Each number is 128 + 24 x the weight over its row's rms, rounded and kept within 0 to 255. Layers, rows and columns count from 0. Numbers have three digits each. The size before them is the row's rms in percent of the matrix's.

# layer 11 MLP up, 1792x448, rms 0.0468, rows 358-391, columns 192-255
095:143116139082135098147105113086136167128104153144130124094122144149101144138133154135185124112124121152109144139130130119096183103127132102124146139123097134112133108125123141160108124113124121
101:122116142145130184150107125082065183164124196126147128134106084095139070161114117149124138083115127108130145122143086121130136159126163157069097128122112068156130104122119122177115052163136152
097:139167121146141132112138091130101127118139089103168110140121126131146118175105201114138178110140125131139128151146111112163119114131121137146118142145136122139148112127131140131177106159132161
095:106126153163119140123127127127141133104136096083156120144153134134143108114114152164130090096117122142104133084123144124126156146165129161139132139128134142159146153080108111081103126084113139
099:105169090110140146150094161154155139085106135140135104114107147139121122115104111131139157134144122140167140152110161157143130141155184127123116089174083102120146115177163111093119129167107125
096:113113085185110118110131106104144171103131069103141132113119105106129146131158142136138084155124113152068109120155126135122114171113080147112141148135156133153147146144126156111117098147141160
105:115149152068116124100154095138126140151087137119126138101125142143143144166073126142136129124110127137127113145128076123134191103152130123130142112112115104087121106100150135166118164133108114
102:111120139127120137149145152118122113126154134133099150148134129156113066123159173132154136133080125157148097157134126093133151148153154138176145130159119094136128126136142131097103144143134132
099:119115170116132103117108132133138085112132124145135140156108138115129146133118151084133153109107133128145147145160155104163128132112137102155152135142135078118093125145133143140109183149095137
095:164123136171118151134179113102116109143110098132114132145120129114118112157118130101114101120113126144134117143090152123144124098168125110115122122121079116138078085115104115102148110149118095
112:147149158109132174136122103132121130138157081149207140134170155059118147120147171121133124129094160075114155140158144167148092102126118118141132164198111121138147137114154173090149108099132139
092:098104132093151108109160109119169115158151131127121141117125122146078159182128191137124125093160149127157140115175103138137101150107135116128112159157134112123128174141141112195134182083079106
096:120102099128136114138158132126145121112124158094098098115063135109104102142145100128156163119112130096145097113119128150155084194075186132133205111148134150151090113126105110103109132113126138
099:121081141146146135127152106147134124089114129112103122134163131138126072137128134101126166111165117115115081125091125121135128114191138115098137132109166149115125133112147179111169121119172126
102:109158116118107155138116119099091135123147120087148117182134104154107141113107147126127120098143140152154154141145103104108179121099186159112142118127116137160123095152140128109121129103124150
096:150116147101128129134122100131102135112088125166107147162100133144147135125134122101112100164136129150164157138186143157127106173106151118163087138151137141159151110129151131121170136089131158
097:139136129131123172111145106133125150081129148135137131132160158131110155156140085112125123160128130119149167092085169121148136096121101118096113098110118159101114141132099066087135097127093145
101:161139119133137169160137138122162101140115099111141132140117106154153083140078158151136082115133128094110106093158140137157123173153135139126072144102096160141148146122089140097121104107133110
098:124139118177132110110147112124131138122124135149158108134113131122110179077098097113163090115087115142128127133117141118103147109089124103145117150156137122113102110146129171166107135093115166
096:129109121118089129120152139124156109113147127158167132147122143152150108072133110172091111122079132136154176182133112139127125080130165127115140101094102064139148144169104105143093140162135114
095:121155150124089140113165138135161129140163146085135108128130124127165113132100098134141084138107144119141141147145097194113149126112113131129178115098139092125137173119108155144135127134136116
102:154076142154131130138115112111096140121137150095125140148170111141105133080118159148095107145159091187106158117134087128125134151094156115132150131113113154151131100102169096125119162159142122
097:140129148097136095157107119131116102095105169117125114118152147137119161151160120104124140167148122130131148098114151121127175123142104127127110121142119167162148093111126164129149119123070110
104:148169084110095132148162153104108126110089088138104131133083071130137066122113124116122131078152110124178145160098101142087113139128127121145125134123111113089126154120149113128113115161171122
097:147090150107139130145139141164149135107133147121112105124126076119114092094148136127121088156145118160136107156143096144160142145122115144114070123092075100158114113110164087092171085088118145
101:093157134112125130157095118084141129099098133109160155100124123147090094150142122111142140157136143106111116113107149124182131115135130126106130151174161145163159095114086106106138130109118141
100:138128133156143091076172113143088115094147107127124156159123171100115105123137124149134119128133136121124098100107118149148089141096153113134089124123131155133181118106152080121123092142105136
101:149144088139114164140143155103099155124143129114151114090150127119134143147119130154109091136135100121147135113082146118175094105140126145127119131118113137163122158109128173164107147131130145
098:124125091162099143127108098108139116119131125096127116131132101107156151133081099136123093144131123167126127135102080130110125106122153104151095159141157138138103143119144129119126150156113144
103:098184138116112097164111154121081128123164149097061117135105135136132144116121149148114115105093120142159118177166143134109096124167169097137189114115158141118170111128129152157162185123133084
104:067118131142118142094105114095100110152133099085108133113102072145126116107107097139127142133136114123108137135144132180079168114132147115168141116077139181103133074098143093110103094122143159
106:160148124158076163162110154116093132139128148104132089150135159136163100143134131161135101117113155124155143144152181130115150091153143148148091158123128094174104146172120124148077123132082161
102:121129122142130129145134144103157129073116127144154165126132074124132177195117091097098118148095132076093070128167114120164110125097139084144127143117186107118129106135115167114183142148084119
103:135159189074114108105097140096124122137142165118120128139116105128116090077145159128142125140175150140126120125133181103118135179136166128163106124111130153157119107119128139113153125154164130
# layer 11 MLP down (transposed), 1792x448, rms 0.0452, rows 358-390, columns 192-255
096:141089110132124140116112109143133114123146167105090164127089116134113149093105148130124164075128147123134139091150105165128109139154141112079134138113165149159102131123146129132119103113111158
098:150081151065134162156200150136100155087132101121128091109149147090101096129096090116149144137097178122117121152129106135142144095145124169097142103112099136137091147144131141103117120125131152
096:139104129135129148106100111114119090121132115122096143127135161087163151159110128120137163101142054148140122136139138112138143154161147110138079096154123138073145107079117150193138038156151133
095:128133116171134128147115106149113111113125112164107122152171139150151122113197123110131107159112108165142134137130119075132163108170087113146118112107138169155139129127112170147091124143085156
098:080103157149131116138127124117134105125087150136166116128148121103125160138124112105081144140101087116122160111131110151125119089174117163185118143128145166073111114074140145134126146134109144
092:145139172098164128149117134118119137110131159156091170134140099099117114108119129116083102080109143098121139117119133137135152104163167152123107114109178120142084114166096125098128141105073185
101:109103176084148129113103145113126141100088131133122127110144131142150059127127134113146135135113101137136107118131108189142148165170170129085113159131131134082120136093129136139100161145126067
098:103119138167081092140142125126106156153097126188114137183110140124159099128135164078155091125104132077135153091142131116097134150128168158144108099090122118153123141139125147130095194105136130
101:135126156153081161078100125097158139131142119114133145155136117137113136127118089142137128150120095129111169083103111145134104138129078151115157129143126135203104178201123133136134124135113161
094:152113121141148136162091116170109162174133152135123165076144091164129126141147133118111132141158147107125112177128152093167116143084100137122161136168130120102195144108091110173145113132146110
103:129109082119168176189104134143129153131144109098140088111151144114137156124141155159146138103095175123164171086166100161155120125083094105131128137139126106166118126167124123115117104065145136
093:109110114111157132136120144142134130148118121115111155149163136148109062115116104154115127125157125173142116106120151106105111134154137143140130108172119131105124091066116122142123108110137140
093:122129194148136117147107081115077137098117126139131125122157155132143115140147129174142121134175068119156133164097151139146156124149134130148142119144139127152134135127136124132102139163142138
099:147102142092149134139127156156077144113148137130145130132155126114125160135137145117133148135162075149103155159151106142133128160152132094119160148118092135098141134088113110123109099134145089
101:157115117148165106113140162166106122132121135129145138132125100145116167121092126122102134168136161133128119101126112084151150131138160129107138140151144139065099110078124101149153108149122104
094:123140115152164121137134149129137151100123114103131172128120117119155105139093096122081140106122144120134145111138104099140161108097142148127139158144095121087096096075128099131096134154162165
096:187128132128144140161123092107119108104139167095130123140160127110133127121116119120148134127145110136129187119113116150140136137186111120147142088124092100107124129132093137128129146108110162
102:144100137163126105110156150129110114145116059117113169136118135121122121125135149107151128151088099103136112084131090083163145155149126115108117136098114139074150118072132122135105100100127138
092:132111109115102132091171122102087096098170162123107109111160105140095116103109115109123167139106108109151100102146136127108111103109121117167114127127089126110120129095134138132114139123163099
087:114078135117187102155116122118134108115166097121105109080156105110097156169119160122166180117151127136102114124085114147149130144134130134125143149156131146168151123157141128128133142121146121
101:094146131146136161140091138165099114112113082130103095088184090106157096131119136124106120122124138083139142104142126141116152151101155141157135147103154098058137123084102119137105108139114157
099:122106109139158039148156113103066128143107160104102103134081094144127130093112169133148090123140163107152130140094139140173116142165150134154147122090102148121121091129135126167093133146160124
098:119118109146115098066144171122128132137153175140165135116131095125100130106091188124181135130142162133125153161115120126100133119137097133101113116134102169128169122133167136132159138117111115
115:109160113114123159136077147116114138144115141114110108136122112155138122115095114107119134093113075128141131145123152123135120164120129114112151129155135127019090152029158097113101105142159098
092:134138175134117100115152134104103119123105155141131144130149098129155181108150116168087108110104106171131121129096130125115109180106139136094091163122127111115101116129093136118104185132138099
097:127129149106184157134143133098095122121140155128166112081141131123104130135124148135149172137133058083130159151089169115155095098124114165125125136131118126089121095101150132107096125127193153
101:153180123129137133136119117102099157148150130129134158135130130151115124111121102126121172143093142123161147140160120127119150128143157096120144113107117162114141075112146089165140172145133131
096:174115085087122114110069104140124151130087083138158162112089133120106107139146103133083157115122146150099109124143113101164120100150158151177116143143109139154132153144164133116155106169157154
098:100122114156118122131148114181138148142145180145164138140132119105136101119109112148151142127181140084120178081122110153134158088148155116115105100099057144160155123153145158107133142120131116
100:154121097125099173182116101161148098132107119137135143123096087154134119125145144126144126106097163100148103145146105123094173114145121129120126107105098114157139110167101108146117136099130133
107:091113145130097125087078147098141138146145115150130116163143132110130102144145107151127129149139098141128096117140174142150141149115120112187142133134105102058097151020157127139121098123173115
096:096092120159136128096144139117117134107125123146163126124135118118129159175156161107158112145145097117103104155140112161166103138150115180111121117132119129095109142092144119130136136102146121
096:157105128149068131156129120144109086141142129128142107134106096115122145140105099139137107113152126119126101131144147122121157129126122132137114070137112116110142062094131143106156099146106117
# layer 11 MLP gate, 1792x448, rms 0.0501, rows 359-391, columns 192-255
098:184126133140133107163134109105136098120117140095136124126132134127157133149144131109153170100133134128128120133159149123093153123161138139105113127173146160160118103098142106132142130092108123
096:132115099159123105144094133128115144110143105122121136103126119110123125109129073123129153125133130108131161124108106125131077133091124114115107112113142166131110103144155129126115105106165182
095:115172108094091117104080158137131113129132186101130142120120158141149130112155148167179155156113125139133143131092091099119140165168123102138113132116110119096137133159125105124101102149153083
098:103130108159117161091116100111133147115143152153124104101130130162106145144121108127104088116101143097139117165088132126156093123123106118098162101140091152152131141130130117176125153101086131
095:133076137161130131150111124136154152152133127155078147143156178107106088133100086149149151107129094131114152160178129113088106123108128115149112170144173098119106145123103114163115169130116137
099:157111107093110089130111112149107131153113138171114122139185125137131109142181106111134127180136130132140150116139094133142138123193101139115092110143172135153103140131106163148150126113113129
095:110097139048121151117106147139150151118164115137146149119088112102116105127087139114127112099098097114160160168154142125121134143167098165126070132149144133102155126139091111116114137076116155
103:125105110134124127110113145142132120132126107127086116134172157103128077167123112146161194141140104145148114130139109156154107157150151102110137141117130133116167108134120156113114141115113131
096:094114175162121103118126145134166138119129116116130105114128095150147175185170157145139147106133095139134088137111151152131088127136149152099159110130130089104109132112110158123168107121107124
105:116093130081102092107115177120098192108105157149082130141118157138137129171110136154164141116141127183117131140121127140131150115191091105135136147120116094121177137123085130127149117104088124
090:141147078132109114157157111137127139156118156121132164121119164128104149107127067123147171188122109139111137107133142119121068127093147124121113084131118125117090126130135120173128159138136126
099:134130087093130121138113142138139165115096134153126148115122148107141128119156120138125128126128151096106138124131100143162090160175111129079123157147084105128130109121119122139145079150150156
096:132120130173136129124151157128134145110094111211138120163149141129122145155167096117152156114168102134147119132130132104158169128139137093158113123138125108158081105129125096085139093134099143
096:113097152132127131131164147148136128144161120139099128148088140131097109172112108163117118112078098158126117135114149126117123137142172125105114089140111100122129102121119097140153085116111179
093:104117124132138110144084107173162183105112133137096119113110086141129127148143117119144137121133132110130108110181113103119124130146128158126143102127152110152135197122170151159103111148182098
101:182185116131127126119091143126116109107127100151126128108159075135082119130187137163168104148123127120091113127099132106170130120134113109090157124129105117116110150109086080194130168150115174
104:140138118129087117108105165100097105152148150108119134115176160126114123203159145152112154132161112159136130131156118099129136120157132114134108132123167118122153093107153159132118136101077102
098:153127133161153138134145101136149133130155104096165155151123137108136107076112120133100142138092096124151137132088072123106124133158175110096120085185117145146134098101090109131127112125148119
092:141142116136055118161148122140132166149106131112138135149114187116125102130157116162149103141128146128131147136144157108137146136127141098147098102105091116176114151152113165154115141098111125
089:170113052156136162116139124128131127109117089123149144103164103145135147097139142115130123110081118081150138117159146111144142111088097128124070063161158173154084119102061161134133126064141136
092:090084113106138119108128125138098102151125141110125131151156102127140131131096122132115121144146112119146147118143057125091119133109125096148119125103118160137135133135147138172116110066142097
097:149096149114138135126105111129147142129124083159109146133123125138123167144138063079114176131097105054113104161139105087128118163127161126128151143160170106124106178109103128119145141113126105
104:176086155120141145148132106107101109127152118126143150106128115171111158159165137109087110148165092127105105112123146109118100121154090131102103075140132152136120117072159125122082146116155127
096:146123144144097107135149109100157149133114126167100146110141117132126132131129126144102095153146091149150097105146142130105124114168121086142108146138109121159116101159132142133124166135137189
097:095097127130101127084133145121122117135151178134134128119166134106094131128129139180129164152111092160132120095096124090171131136093125109105094103107109153165137135143143112084143125146130136
108:076103130060143122110133155088144166106133110124084133093160139106141175155077131102110136137115098097128134161101136130126093141094103149092122119129166139130113158099132153121114090117096139
095:133139111151105121108119156165109147129100156151135123099114139111150119126114138077139138102105107127123121146157155092148089132178144142119107153177138134143091119153131123131126146138103146
099:115088075138149104127128147175150114163110083164122140114120110169142121106121116157152156133079133196142133158097112103120129158151106118118131173163167131138082159137137145170127141118161183
103:159113128123122104122101103110133111129117142142100164102135113124100125130139148112134133126100105112139113159101125121180122102109099123119126141138116116190098104142119145141128100104109140
103:110115124128152071091154165153133172133095121163167136133111115109137117148147117114138126151119119114121101136123102173137091124178140156129107131138088099117100156117135159127121076102110141
110:115113121144159071065135122122124140108159121154126137119145129127078142141146121161146155150074095127150105153090135150144093142159120146095084115159117158150085124120127119145109091115127108
101:159115163171108112142132124114126167125156114116103138130113087140135138159168062146131108118140107135136096106116094144156078100145164096126119153120183128127082117122079161111131086102098134
102:131176131142157125099152166110140111140168135119135128127098152109112139135139101156163133141102154086102144144135109138107137107145131110114128145112130155113159138084116174190113192119103128